{
  "num_hidden_layers": 10,
  "hidden_size": 768,
  "num_attention_heads": 18,
  "num_key_value_heads": 18,
  "head_dim": 64,
  "intermediate_size": 2048,
  "vocab_size": 13015,
  "hidden_act": "swiglu",
  "norm": "rmsnorm",
  "norm_place": "pre",
  "norm_eps": 1e-05,
  "positions": "rope",
  "rope_theta": 10000.0,
  "rope_fraction": 1.0,
  "qk_norm": false,
  "attn_scale": 0.125,
  "bias": "none",
  "tie_word_embeddings": false,
  "parallel_block": false,
  "init": "uniform",
  "init_std_qkv": 0.0158,
  "init_std_o": 0.0,
  "init_std_up": 0.0158,
  "init_std_down": 0.0,
  "optimizer": "adam_atan2",
  "learning_rate": 0.000541,
  "beta1": 0.9,
  "beta2": 0.95,
  "weight_decay": 0.56,
  "lr_head": 0.00552,
  "max_grad_norm": 1.0,
  "warmup_steps": 257,
  "schedule": "wsd",
  "decay_fraction": 0.938,
  "decay_shape": "linear",
  "final_lr_fraction": 0.0,
  "batch_tokens": 131072,
  "max_seq_len": 1024,
  "doc_mask": true,
  "train_tokens": 1236000000,
  "max_steps": 9430,
  "dataset": "wikipedia_en"
}
Each number is 500 + 50 x the weight over the matrix's rms, rounded and kept within 0 to 999. Layers, rows and columns count from 0. Numbers have three digits each.

# down: layer 2 MLP down (transposed), 2048x768, rms 0.0249, rows 1496-1562, columns 448-511
# gate: layer 2 MLP gate, 2048x768, rms 0.0267, rows 1497-1563, columns 448-511
# up: layer 2 MLP up, 2048x768, rms 0.0256, rows 1497-1562, columns 448-511
down1496:510546415564564485511537505542490482501484481487556500499494521488604517452476479556496499528477595582486432433459457538539501493592471545492517515384473423445499422500410657500417473491623569
gate1497:478494501522462443497423501518475410571377395514454574542573567473531420462494482521555550610451490493527522505480465530446506407469459441568570552466445454426482544509431476468470474546537463
up1497:514514563478471568541578493482485542511501455521436454485456485514406492430519540389574496492459496493487469547548582505505494532493542554561502479521484519515429533487495588442567542560518517
down1497:537492505611411572523644549499423514518554514522501452497440508489424408442500469475501464475550533546532489599485497422467565607617570529506467430526519511466533494467595462504529319448477460
gate1498:493553512507503500386600514558532545575528486456501375576407441479310468528411502515460502422521491521542476500472567530400476472439567459538558506453453418548571488576516558527445475459563532
up1498:517573489529531461481397457540557551420516498526508501553539497497548492421569469506468530445558459557477525617500517545425479526395558456534529511533510412497504475522488522478472484553462513
down1498:459437457510577526467500482520530504485472455558467505449463428450455481555600567555491548496549426471507455476483531422501566544497450339486493503481554416486597491497521596521497439456378478
gate1499:508576568532498403508506578531482571521570494513436460546505415442549516411542557487535504471537523389499522601499558594548548529503565484444514478528517455518569450550592483511460537513527487
up1499:435461609497493408530491455499520481495504419520541438508499506501478473496473492453434507541478535436504513469493409588484434498483492537486488509498428466533579551503511469509547508638423487
down1499:517491459426515563506518522476540515513470451563559483510558496500558503501515514475546594574534603512486524523504380521497452542578389495484519436508549455508430478450546472540548433446517528
gate1500:582364494402485428446513488444472472491495402480435393483529498543541492552560438531471464447490413562452433440465488535476575516530478511394458426457505564490450523561525486550573446585504531
up1500:553526482543454439545522458458471463613501467520498526522496483491567503458553519471558524554484497433482468462475591529584541577583434497577479477456524472445474518557472545475477457531537592
down1500:478480497499489347434490543487508492541583419502591488529430482548565462557524473383490510509502486474412490449391500575452551593576543461464529449529526478451592507509553498489484506531578457
gate1501:482471422495525525536502577492450570513516445521471482520547425473509496466543547478545524579437492487550506424546579474497444419495501491505451467522465466545556456571435469461556489565482469
up1501:503455464544480472561448559595565554458461531515530540513489604404497560565474381554510497413576594451561556551560453477506465468421625563522463436577493536490512515527487476534526450498516558
down1501:513466487475591372558433517398444463470537508549491533482457450521598517430518545492571404486496477435517463428503529556527458521491546395514464527507509586530469509517552463488554572558463539
gate1502:685444481512559520558533494543480453528546497414427579540429428424418503478509506507498471575598429497453433587540537527469472518470473483434497467529463540522534447508425490523529479450411439
up1502:505551561545460522514466519503491471489525546421523507497493448560437551465607451422465530525558470466485447523511435457447475462513510431416517499632537502581584562536444484409434528566503478
down1502:526614425408443445559476519508509511566485478489571385537487470443448542558534552462474514535475509513474504471489441455442470427456444530472506540490490497528434422534534471500629601448684460
gate1503:581471500476533449429463533503526507520526549560457450489522555436562527554588497526531464516495468521591487534560432449474553612521439422524513596495501553585517472468439504475568498541464598
up1503:552446540451501544520460413549429571528421568477591549484484549442475480477518499487496524489534483416517459583481485391482531527455537566477486465505490465537474509530523493434590514511423580
down1503:514585496467452424532471499555460455464486542536556500599534507582496519412495615479583506500473489502481455512497510556478514583400572592516494451469547552452514542452478485582472531497544468
gate1504:493542453475487472431512580475645483457544550531595529603526534479465597540507526548499447510409503496534508521449518571512559576584513483537405390449460461509489470524475494550421471502482563
up1504:475406553517539481505526438520482549509521602460528471485605352484506422475499525589465490458432529528453510557477528489507455504537513540465511522461459533427563575523475444532476519483478502
down1504:502470586540453407440502415570455515565445520469434548615488476452455505431512517488457478555456411547497482501530477510432576522410477428471632468491536524450586480654430557495447387475450437
gate1505:562515533463498517510554471524553474506453492372477485505524491519525519479485509489498514543494500449497507431514529536472551418562515478549458512530452564569537540431506477476562523512539496
up1505:496441473515471544479454478564546515415392420531576443482600471476492535544591431544432544471515542525490461523443470443533501529508501541504558544488489479479382553467522554435417505458585487
down1505:436442523445569482497482468542490592509485466447527573521531583471430483454475447516540408539434531575451511557533537394416500538586489537551449557446512471418480477602421543514607465474436496
gate1506:486553531500460488571457477496430412561507561467485562523626561477500540523437502577460568505593540495455423416583586438560462502517611545544482516509430492616416526500593441569606468471528578
up1506:447427509485517535487464474488375569445488492434563527519507599582487436529495483535499522505506526380515552492477473503490588525497490538464531506599506486510496460556551451509516467470426408
down1506:646557493355603536494485450555501459405487472450489457509560444446436509615545517437512488500502583508547492518546517505588504524512460559466539486521504519646510506453638502527493579502526492
gate1507:537439478485540491446499550515424489516546385480386500466511413496459614427580531525535564541452406470487471497402465552501570501493546529603396527574430534451506473576486507472504501612657511
up1507:454557472505528516479442453537507505543516502468545458537542536549442549544498508511562609385477475493548483499611495505522486479557473517395519485475484570580527501356491525528586493484496446
down1507:500533467472437538581545517601472533404576487437547433518486511507595602625550634522569599402555548547452492481449517516513395546558610497477442465551514474498492513573444397561638598515554475
gate1508:443552454448534417468451494425474426481427533494619511429506553583399415419544503452505522513480440628530541577435507536536553515527546494485516529467438536474441443404503541453440448618471483
up1508:541399422536522477462482540563492502516527388431550511438512427468492444480504509554489480478526543550633514517442493499479470433525435473579486361536424505534399546414419550474480506530548566
down1508:458475465394449479498575509577478589535604539530487534638488482522458523471510489558463478535451535494430556496554566543516480499544481416594505447517499454576594480544471473456554628485511528
gate1509:494474524504497523401371409508547504567548507499398420413459414449511482493441431503472362477543479515509437443537496586539522489515624524514504553492481597444370466448471475582548404449485541
up1509:480468495484552542459486473543513545525525469467325410462533487545502389457562554529486480474396493466423519487495504585570513483560487536538511541498509508494466519535481424526522532538509451
down1509:505508522350509557476528503559477431457489546452653530502500565519499503521566526542551526545418527575471535393459536496443415597563475425489529552405621421480446500467502446396494641534544476
gate1510:409470613549453460458467400536521438451416483470408502428395479447532441413529456521536522550548482427530509474510468533480544532548410442516528503472512511571527455519484452458528455481413470
up1510:457600576491543476509478508612561469506483459463486569540485420500519445519496461444575434576450524504474450490454600454430557440489423522505416455454493516484444462556548529607475481539571528
down1510:573540445574506518487458470427421469513480416547485416407485566470494373469512548484446598504421559546519517472506479524476510512534503422523516497441492458588481546474539480537596514573415446
gate1511:520548486585507508466517435615548453467493572488523524547532450480477527504513468477522483475569503496434532520515420447548489442495610482569581519505455440514568507512511494538515421561421475
up1511:553508419462501585448474448559491459525474523479451552543553533578455541552557468490436467463449442487540513528492564479521469502450432579592535581510498614530554487469519563492411512429675489
down1511:476487549482527448485484449483464482597453451375454523515527524522540437443546408561460452486490514494513525466652433521455556539415485562584534592456582484499559434444371526521529388544471549
gate1512:508560480596463482500445589547476580475528510395465528480495550462495427528510469514479500550503511530620512470637569478522522537566538510522502552485458437577460504537503380404566487508537571
up1512:572436485484588500489523492529497478620462427518498531523437465543492514490537578535457536463473530467499522509436494541470465477467554535593354476526525484514517462518482494515426498513499558
down1512:553524524509572457504591598509522448528507451500464514523431614414477543521510512494475427554482503516489532493548523457509556577585492469556537495513546428446444466525523545524571486580553544
gate1513:470510380465521531526512585647464514503493408442477550523489527472462550428489444494566485476495553552447497568538498471477529461462504539480411474469497509475573533633519510488482453507514530
up1513:492473487518513464490557505529501454520479579486587498444491406441480535492426495405489508499519499483608512374438491534517534470462654562497519561599473492576571524566499445506579497437443498
down1513:509570466504513499596550491551520564495440529540494425445499349490467582473392441516558532584480513479532469512453438490389489559508512474492519439561419598538518519529488526449507603410460539
gate1514:533489536452523491534507536539494463499466561503498506559475456544475458424506505627480400508554528509533513526491521505493469509450453430573518473504503457474406462518420521528522472518514423
up1514:461436494480515563446550392519481477539538448458464513487568597500414508542480460607451435357588571568503625480455471412600563395487550464469472581475487449488468526461486505481503502424518586
down1514:478514501460576612485490507436482457545441461516538573498553431424469525555422503438491377607612451473436501561517480461570550348470502411460405390523485477480537463398429572428489602434547464
gate1515:549490451435506535440382470453499420493498500442484424422493469477504496434615550558428487519545412451514471516522507472426532548410501465521492448459422487460468469473447614563579462490440548
up1515:530487452480496478481592428379588443426553523565434501503380481471446452544439520480534520451543453546512431495531561490474466554520559491637529394419435534501580496501541547493548500540532486
down1515:438518494429513502460473389634494516466517465456461400553472543456481511456460456485552533544582480395498470421586421540472568498501514595544586532557442452512417478501467547457478506484554562
gate1516:505507512523488549470524481427506431470497599549470534546376598463556496446381527524422513530458466547541509479504499470425531499523544460509476471502478521464527482504554500471534511459478550
up1516:461509467429499500468498546403485502526508454469513529458428544529504420473519520554493512470454505559622429427511495518492540445451545548460584467435512490596508527457487536429561508546575540
down1516:454609502426484467522520489595463473494480424575485606478556500518546538502499490459509635552475426491491483503443500456496528388535497537556465680500585461482545594419360503523459481448583490
gate1517:484425469573510513469370460532550500521534455453487550478484538516491456543548444511559496531471481541537503556492480518506558474482473497448548471485466481529549493466471504548490444505454453
up1517:501513512481448486490557497570384511450523380534409484499481590506439485567483585415485568523519528523497487505574544569458456479471453546469469481465490481585468505481594511498527504510481467
down1517:356537464518466503573586454460563481587522587524508410529488444456501413480446528521478434480428550532505375518522496424522508508497572473510472477540531595457421450523462557551517514516541462
gate1518:535478557507484461519496405442577418561587568439567484540539541603495460552509398454475501461502544462427413571618585521523478483552524461526420505500466539549536482620474465507552459476540492
up1518:447540493495442497506562554528510495435483439538484513485513552600459452467539502460455503535439533523593547445559407508445514451459477441457543566542459425563531542465405538453486548462477486
down1518:411473503503492468387493565512529597419431512500592538478523552468585528539480564504492586586406518517516546449483418521493485533477465428590428547552531501467431510559519504463472433582528559
gate1519:488481496517482543543486505575410443472458447568514549481564506549390485565578486448592488533378440501437454487503516452462433543409397475458447462561467460560411497519532565627388447568426505
up1519:493455472520426492444553566536473548523493502509443489569487403504492417445478482409584500488550530490548571479519447513438540456441428496500523480443535548535505533495498451474523520420539510
down1519:515480482526523580468461554567436540573517441454558439510555478463522518485503550559474552529551523477462495517476438426458537523507413527511466482477520505509531522590443596452613429543503516
gate1520:479428490510531452470546479542487468508528593445481514411490478457469411557469589500475516531475481489421550513551476452491562535454605489544473439543523548566458492528453422473514365559511475
up1520:542410524474503433468586496531486487531538547470483548500476480459511491569420609558470550490526511506561560486519390410516453607472517524541447558484623524571479532515584429507519474622465432
down1520:484464465428499540526552503480459573537554603508402548543557455469533588535449591518481512496541550486564447456499443477452477525408404421551598504499480513457517516531490494553508650539465464
gate1521:582522509544528511528410437535455412577516531353516486553523558566367459443548446576526486511490493525488494471514451502374437514449465418453511590518460484376514538497438470456482435497455516
up1521:416523495441488478501565540520546414446540550549456519521477472479541468370375495530514484463551511622545400516568468476445496491479413480508527467420507503538447513462510534529505462378414568
down1521:475475403391547404451425426504489539440453543532537398552486552491536534450542452485530484560473509570491484498490444545496481462545465526434535547501530479510491504625438507557468489456540591
gate1522:564500583499501432474581410573576479463558457546553505514540573545539509589526499569509565494550521449473460578578503456438515459481584466483603486468479559524391465469465386419618471478549485
up1522:446362528464483597465495426559493456474427540471560558534519528462456537532453517481530475509490510492501460480521443474510489462492503518596505439566513497519456470393414583477451479597522498
down1522:399495543470421513569575554522409504543454498474479442481501480490383465543452521452560460509488535503464533454510508508546473574408560517544412512528464478489528429570471444515414503485447534
gate1523:533463551525556495403517515510481549513500447434501544453531562485389490504508447479511451501595532463536512512530561486517522555489515431458458512548523501604531606573445499620566453486483474
up1523:622449452520560528486532491516446611452535485452494498433561454546389516554432440509450567538584524530462510538536547562477547540518489513447476488412543472532524527586439505477496465427543468
down1523:478518478465460508518571529568479459481521448544546563518465566531453494514457541554460508484441503411449464577453449469470578572461565410527515491425527535443593452451484433422463694530514458
gate1524:492496454470477482464509489475528489442545433462515453475518519466528578552412512588441472484501515442469516422484444543394512478566573602504477473469470458482451487506390547495507471423477478
up1524:517560561534474547447537362473520541627563520472456578489486470511470544510431562459602495539585484511426418481502480569467460490557479469475544550565540474396573468454463498508493479573488467
down1524:464445483427533440492576467450468466492508544502535464455516610502501489517491477454545433512483420484508527440456501559498500503462539504513489496540369497522587496532594504516412558489520497
gate1525:448544567484557433445442473467557544468540476441503466548522454523491443489564551481494580519490458456519520504581506431530569428565470469504523437526487515569453488510567455487446453498572441
up1525:511570521514525517389506451462507471488511499458466528497396478575472469443530479519477556500564510547515465456452515523393541489472477505510506454532452573510550505486516446602539480477513503
down1525:506522458493491526519585529560442554413524516512538474481542478486547471603460509501433562519532441476477498507499436561411624481481604496535595499400541490491474495464558544420513607484490522
gate1526:529485513556501434511514461476538521476579522598518405443486465488572420545476497518520526552404535520450521468465561481474517560557528497461535537532447503471507523556499538397367438507487500
up1526:564473521445508498459399487505491484460422509365474517572555543470496426516578505495479500479441506564573511501643423546623486480485431536439440535592516444553540489410514618480528549578516478
down1526:561504563516473509457536478488565444515435519507519470498518505560394512504437466499426484440511507527583474555536447546531563380444530529586566552525562418430435461474577421549514451425558481
gate1527:503625584497518342502482508503611389454536553493506514545502449301523411531445487442455587553541503545396556532474501329523690476569608505573488563464392291614491476568450618442430597476564465
up1527:581410464491468661519590485489425577460432381559513500439541548710490760491535483488460418472414430440474466409515520665512311553447462436450513470516644584396527525455544475519593555486504427
down1527:433541545721488443519514516512555409546518555437460485524484496434557331466459523532519582546570568560536527538460439415488615495580490539554481557457301420525476467473487555489515389521522495
gate1528:427428614501473466536477494515562438458386508558515520523585562555403523549512434443536421560555467522486509441566526507477416481530549502526440489609389517467581541470496397441491430571518481
up1528:548486531494514481558509448391589506455473532552513488461593564476468508446462538499579448408412446573490458524515550578595474527575502492556460532543421421414626538486511480446590496518480477
down1528:580444454483453500524492528484524552509453470531537586483473518543482503451489544546570510466381475554497434525510602598490524541525553494481510528427311506532587578455538415517481813560534521
gate1529:474472563551417499522472607589586506509507509521522467509465501488547432509514530538437539564448489487508455496479506517514497504449602615521479483456459491537501499508457483440539462645540553
up1529:544531533552537575453489476543517560560486429523530427487458433440581494470480467557471480413458484494478582454483609509422542520494627499469512506471521483440479521451449543534473490528543529
down1529:571498461414476494494431427533528504507482559531576481596473403422476510541472456446453574489579401548359514547525516531511444442592415378463515488496593558504550447492493579510486592484477551
gate1530:450480616590416446446455462469444529492558467527581500492549517521436425574478534566532496435479530509457477440564577375569537457469469576491510625428466470438545550528482486493565469454555518
up1530:407470594488461490559483599518520564438430483515542467500475567527433573535367589460462490468397492537429608450540508474518512441433441424573493549494470467501523498517451490541508500425546577
down1530:533457537438501453536481567509425538498458510523541538517585523565443430493520483517583468437513560468498463492642459479499429539539490577506537541533556474457517500525461423484453547458533478
gate1531:494447489539530516499495538499483441591441581426450546439568543488520522599438528488547497528467488481477485435472534536543626507434529647452468513544503501427553543516422451483449453559490518
up1531:519466528516466407553585567587515507542476424450530507543557465543497544494404550568482541534479574590506511450525421591517492516525553479406473423540434497585495416513501470436514523473569486
down1531:543538621529530398531534457535618468460523502438551566623523479481501519481479456534483438478478533518485514498433515500418451549537436582516527470494458420457475444429530397415524538458491452
gate1532:501453498515430513535398477532583503432530564489499503472502505492454509442576521554540540497388473551508460484496458521455551517521543509523529518499508524520459577585520386458435495540434488
up1532:609575443482524538489539463485508490455490544446479463511576526497479535573580434430509386556472508454518470482480471482593463506408562547497483531595447529506619468476420548492427492453520513
down1532:510421471707488541550530503616460516458542453441488523522577553526494466506588447466511558462537426514474531533488457508558492483515489401525482583573367488537528482381500499446447354558491492
gate1533:520510557540508524517568494559519491400473492561520495569480515394484418520434427626618534529398504524504496541614468535470624538500524599362560535478504537503604466498412522524490453475524526
up1533:415438509538527538503446481474490411515468618481408493487533493580476526486489467515533492453585533559464473511533490502448533513424436389468430495495463527483435525477453486443458467533550461
down1533:406565508476549606481497560513553488428474502533458500484540478527506491489585493462507446461483501564511507510546458548513544382450491444483511544575493560538441493484497475462461485536475534
gate1534:515517456509536497460574548559479521430470504449490425454511443398510557488505565440508423563521518465425539412535452492547492600448664593459520558531487524396473537493428581532521438466421545
up1534:509503489477467587476501495443546435568541619428495566435451508492568507568530561581447528475558591522631534550488503461495466492464511482459457522545520489514534424494598492537485535485506496
down1534:501439466420484438471565479505408451511551473466483506423615500459521472447467466505554547490492462561555505541497523486467534463586510483477501534511417557527472597478543487530540646511530502
gate1535:523477546502509411586432473506584453485481563496472528516464487364454468432581383497390615449508520609535451575492454400430540459502424503597533503531299457484467467530552470409518459473536587
up1535:500546584490582473540427455534539425504468503551441584506472483340475474424560410578417570482573521494557410578434519443373454428561466445601502509519369419490513451547591410465484526564491480
down1535:473501473306457531447540467486470501493546416475519513522515523569502505513486564467561441550433497454526514441477541537500525503496566474437492472486665511488513460468453522500485724467485470
gate1536:515514513511545475499417481492447468566541511481468493511551459514535454523576553443637417518483483618521426484519495521527505547483505481540558537575529501448481537506551461466507465501551579
up1536:509488391566575508426425457594525466549436479506504431523502423540498467573546534461522553512527455545549493471493465501499514491517493434451614562496505509576502471539601475446487480440498409
down1536:483471456561545516430455576500602456434435486490499483549466488477462542514570486581504426515578492586442596447549525475507479492540524533528488509545436550439490473525599503477492397451504469
gate1537:555515538536475501534519556405389565486447594407533518488516449437488491423478485554511546561524493511597446454546560505503489506495565490524485534481431512520468486541566420414442436549566539
up1537:461510570544485618538467518478504465542475504450452451474498575420600569451506449551456521466472443518534451468530504495571511424529432499500596511501515561498477541423525466520519502428544546
down1537:470497542490484429422522630464487443517438527571472450490462528439549432567505445503407534518545408507500576587531558512613518510340544521545523525498524450494548487518522580404413583466561507
gate1538:531483535522511514503476531508549467480528565515612479485407541503546576477477386497514469438488477418475479474441556550534525609535420467542568513515494523548479583450494536505522460502438571
up1538:531559559497496468487508475519479461527552470540534586602413448504571513510496474448534434500427564477480466604516457462478479498541471559451473584584448486486528559536515504505514508555520530
down1538:547430528404486540517478582534513470550485587533464535503451519392488481471429582439471409373408460447442463469464542389463631421481562488426578513550543478469540520498496534605545541524507522
gate1539:491478419480505492522513565521492470514470430421487513527586453617446483497536475491544515457436452538531524423557556408426463492497553466505497501527476473524408495524452559459504445474608499
up1539:521517561474510580462459469519502490592552453420572532490548560587414473572472460488477462558536528400619513440556473462566514484566555463561571514460441428420525501465482497543557540540588558
down1539:574567515526479447493504489572436476393501490568555494477525497497604499602370486685455386503535413589445462555482528459424459452517524488604580490487475551468429388569479596532430467504474532
gate1540:513422488552530515462542525502582560478486480510447510534551475463460506537538557489450414471490475488447419527559474500568549448526443561458485475517514493477431516521629598479484494584515556
up1540:550520419536517454547497540528444476565517544470561480558519633441470501522440456490451539515417523426375519530508406399516552459536552513506497547521558496476461459505521453483454486366509456
down1540:465442537468518401444546480527477412648512481517458571537484622464530575491491543514513459500457490385469525417432524493531473629540531474430384503626530498573531377508440509455508484522521585
gate1541:381375486495579461477509576446443509519446594543407448506381457513507495612463570487521433496472553556504514559469532528491530528510482506534462578446445497566492536524457538539470446614558543
up1541:496552496492485467470553526531483549465482480474512472554586563468462463536512435507473464488524547408499434461557554441469489469551530504464441406538463405455491480638448516447505493466520498
down1541:506513489627534501430397438515520409562434466530562485546509554586459410537609521496459499462454554440534559500540534545477419506533444572441591575511491470500469546521527503474492451520469451
gate1542:454508541523542491491528452469573518483485555493516429496566550492545559612480530468412500425516497515548532402526420423506471429454513439522525496447491518511449436488595545472452455566538542
up1542:546502518468589493517452554494464531445468558438490561551454447542442426398482396535441550474510504556528541489490552487494510631482519563470608550451514499501556536513460505484591492472391556
down1542:555522501487485441527672445493502489497592618579516405450588400456465416446479585524457529509510514488484511510576469566505511491478384557569497477489573450462471561431392589478440359531449546
gate1543:506416549533482407424473520523467555560453528445386401498513458520424399528539523504468526475540507540442522528548499461388531597492454463487559566472435458575514511576513534530470392500572665
up1543:469456514492467525503477469558475549571487464531459440563513450520474494495553536488549439461556603508495543537480452467458423535490424570546506484512515513502524481551460488527491507499549491
down1543:414486515493574489505526522493510525470489561560524569461526461449504502444594489584581468486518481496555528497498370473471402501463491494485507501549533535465505475490559415535558544472503479
gate1544:509441533568439475523532552500499434465511488530582472466450580507524519595434474528490485546553495486420491513608541469504555455511486476490559427595481484505495472516594410392517406561515494
up1544:531401439522465493485461505463461416509531518421558493480473530465544479449524375466531518434418556459546624418481527457554517504528493546547517388551430481601490495500488531484484514371602406
down1544:480582626454456586414416481467454541515468501481456535449519538479420554432543560568493523593457438489443492463423537479465469513600535472488489463475535438505451490569440565599598522459464433
gate1545:527442534480527429493498475460463425516510530527490518548503509470494485532493552508497495474492482511484510449481520553419595517404500433451476513496436511428576436475510562526642481538458458
up1545:473542511538458565483519563503462497514467524519410416506467521485510477528521551549521559502514491488531444519542480468513509499537474599591524513453508465561459540590506488409467461526528567
down1545:476478460589451494416544466510468516494539482496396483540482487534457520544522436506502503482534432557454446462531538589428508576652468426389457488457402462466587564486449487515567517523509476
gate1546:471615565491457541494431458488554460498482502524476552527502552453510531497549487563459533543458512488513427540496473540511503397552520541439487454462477530479536472507549526539536437515495560
up1546:519553541546637446537482476486409482454402486412491483559578511480476437551472493448548485553409503463517534478462523420519498570449445564551477596489458440529467486552557400489512496523499399
down1546:468457414551524452431549482473436499459492506516482533485523408462454541506543483441475470373548449509502412486520527469528555537504473492538508443370547507474474571572482551531484478537522482
gate1547:591459544508538458547460486463501428550575526496409480515504516448490419488440613556499505393552499462557436528476622538456466542472486525511427583546441502465563517473479475487500487537503577
up1547:534480469499460546501503503462510469490497595478475351522600494400515538527528511526518535502473586596486578380500430489574497514555593408482488488562511525443516446515512516499540499525467471
down1547:484463455475453457512486532546513569513482490466507506515446491560533516469529461446543401566513449488556521649561468540385548533526532466498450566449518609456507502544474538492413560526529396
gate1548:450537521487433481382458482504580491541527383614506470471511589510520506513458531494485439503580518590434525510470521484490553492452443449438529495471480563491446553441524569565480456401534547
up1548:508456457522469442434504469513577503447481487452466477539537530467585514429623553454505545439443547577451485482559477421466499421595498484457505514514516433542481509451518503503499489441586551
down1548:528445468452507491484409516445482484482470501467509515517483413508500476509576502465523470485473519535538481561536495514529531501478547490494498531527538459485515496476458492471575496482475468
gate1549:422497586490504382440431513460552528490408435515398468421550527567517481478549496497511477549458455488453539421455601536502484491473509572531618510429451535483506501509522500474432510483484476
up1549:481484602566531509520557561487452486518515521466524447487549504553471451479480432501468470480429528519463546467480488521564490488447499482454473480468507483465546482521505448511452503421432571
down1549:489489472391490578503522537496556516532481625494509464471461493489442520516522505468426583553513513481569523515504420519517536563478574518537532543516472509482523473451533408462461679580527525
gate1550:515468450539499481540421564491609595453431539546363366462585515498460428606444378497510502532481523526552593528507558474563495604498497548500598542487502494557425588482496475466487468485348506
up1550:468496500518517489427455461507472479474533452554556550495492461445445499465484624519589456576474479596471418523597511500490409535396475555483398463541499474442479460522498437532559459532517452
down1550:489457432526476512511538503525496490596431542582453555594547437442465465546454492532481482489509509556570513497509514448487495525482542435575505451555566514469457501510488467545576373493508442
gate1551:506603437510472443524526503476525467472396534525499465523418495476455465532487511494540508573507498433398480491499517549543519524592620551427527493487457460508510453571578480447530462485468538
up1551:500530569511503514485425529470402406455453503539453343498491487491538513442516513559488439528560519521455564486441495529507478553498419348527582458461568528528464511456459531567524533578424460
down1551:586474459491552528424492458528486452357546530523560581477469617549428538380560495504511509532564463426603474517470518488486448580430538472475509405479531535493496521500563497360433486587404469
gate1552:445508590619482493442437531521478383429481496494548502565423392501490547454502431521507491582442441576647459472528514493289475537392440426461511528496490490412460453480437565546523484531553552
up1552:571512531586460509542568538509533531489501554424448464468531576522431573443467479560415502405583454524467497535528558581475444479548471546503557401462453524510453512507545457440493505496504571
down1552:458511552397570514439457424438478567478494460422545473605481460518529422534443522493489462529554464530494515526479571415497520469465434475523507419498516459478490547465433497449486507451495502
gate1553:554487579553509402478478543438526487490554521568524480555536521465436465545485485437539538487513503517589516512529546477499470483435452466370521394503477536476509484498521527432516432532580467
up1553:551513546471457474450541477520475552531518555504395585454578538516564461486460479513447559395470500489445542375570595602377483512541521500439594574380499441501549492570460489474631535527515487
down1553:568461614405471607459555496500514534481519468537484556432427460507481511382534489478509443434500504489420508509528543588516365604504484490533532455440607486438497485551472446541667567525483482
gate1554:630422479564518472439471548450490504517471489503521427436540461529475610531533505507482458504437478569467475521433570534525489431451581445555465509573472474516382543461483499480454439433433505
up1554:436406582489483468515513522591455451552561399516474453485523600526495481433588642555456531513552504419464512540516428513453525451511470490423533461432521621546592482464477503605524472483574524
down1554:505437574604520472444513477484524509601456467519474416586455597434507509520459457566446470398483580535616546523442474413494467525576475429496437404571440504477525462518541442497518444482558575
gate1555:487524510460487453515487496420563542491456577533476568512484541458505525547477488463485468552518511493499535551472504545520385517516519543464370512496537586521512442484507483454557443470450446
up1555:444478551499511505512610506561343445528573522444477571497424471588511501435450496512552540517559456434442559373526485535500469545538456476520465570481548498491485459448564434461531472517449445
down1555:532475403435457542533488582491427493524550490471488527450465475480423510490542450484512469482520477471510468495536549507495524472543533501517554569475409411512537487485507521498556616400437489
gate1556:518451569534481526544476464395465566453528477444449447547520503497544477544454513448454530436526525542519517468486466563454502505478554488468521457467458512481547523467500490529488449464452461
up1556:503449425503484482508527547455485431462438524596502499487476446534475549410532504574615464589502509524437513553559532494553517566519568542523435505558520548479508495566503539514519479514560509
down1556:424490519601514468459507449369481501510469461488554438549433478478552532519408587491498437476411521527502512395479385472541498590521471445497459511480469401471622487506417601494405429434518473
gate1557:497460539491473466509500479570443526492564525417535513512560448501478449604441500483446502634519462485491479496533454514442523519492394434541540551472450490524472545504532516349382444459502481
up1557:530523527523542434505491458534521609466397572484414491527500544447490462577527551486480516580406524535435490549450456498385567438447496500553535407551499460474529478496409423509535485456542542
down1557:462526425472471550549514442496483458527568488481495463558539598523455551422515469514584423529497522499422480556544511496493494515439541481580509540461385486518568493458433531547514480534468554
gate1558:555521550563493551563409514541533520420504569523486561517563475460456524449530482481503524548556527563501509493518500503543495444429539529559574433659490497550601464445412530491460468516506450
up1558:550405476441580545541532637409431585532479373391460551504558510460621511486532563476499529443537520521555440395448440475433456509553574521464410425483507501511528530511446515517473473488538418
down1558:631511575445440488522538472565472507517496433428516516433584439443442487587445388549434541561473514509524510469500441491546439451570438542432533500550589408474511421501447528506491465533506430
gate1559:514459501490493531508437533620483487490551456553513548556515528493471453503568456508545445401520440493517500478611421509517541521441620518486484482527471529476564519543475479550517463444572516
up1559:537518483471387537423554490587501500499523451543480477492484491489462480498457494558568489421571510523529539448496457487559533619479503552522571430483500507601431424520505543522554570471471561
down1559:459503510464468567537526517508558477498425483492406532430558534477475578481482494582499539500444517514502575514450497423470510490499448560492450549605569424528510489550519485579529614465469521
gate1560:520493415462494470574493565556491469411470510433592497534553478532509575600512507484482501510507536517450521488458499526465478519526595476508469486520470535550539570507463480404478483544501447
up1560:504584460463506522480487431440526507510535513588518536457431475516588538533416542422521432477589514423521492425490480565473538545496538461467420555372542560484526497508563488595497486496529419
down1560:507521529432520441486549411532491647542534441508423448538483529485512428464496475447530547472632459528554501495592412480504546433527468541443547539553478513538520433493494484524510512520488492
gate1561:417439546504531454535586510412563541478440474458530562485467559571497550487526408512495496543502533507589547495487493531559524572446532526614516499568435412525513496500522511438466481517504467
up1561:456426494506519546501506569463491586545504486559438427525446522417469490562473560489495513425428512481517548365445433448494507482426458509529462458530560486486483485529481497619511475523433468
down1561:496465539512510410528479535522438486468432598517584516578628454443532517479477492455538483451518451526451526492572514496501509437616433515534423538546504562491471580517564494527519491489476465
gate1562:501496515590381480458485502510545487531542571551505433476517458543550497454513518601457486521536480441411547470545440500468412443456545508487514540523451462444459477464444475447501485520519529
up1562:566423536544545474417482432378527499421565565543446503493557509491411440508489471574450413402430536435639551534447519484403543463487553408390491469489506539466485477491513462514404446420375498
down1562:548411625489557434518502475496532548375487489414473521463532487418460504608504459506528400487507475473577538521562488530494434568554541435546469388584545535462597562597516577513437509545408485
gate1563:537469556488547402536554509555546524531534474404475531527473518480593511441499411517557469579496560488444531562560535445449477471494531562449509575565451540471464520614455481526582469517486405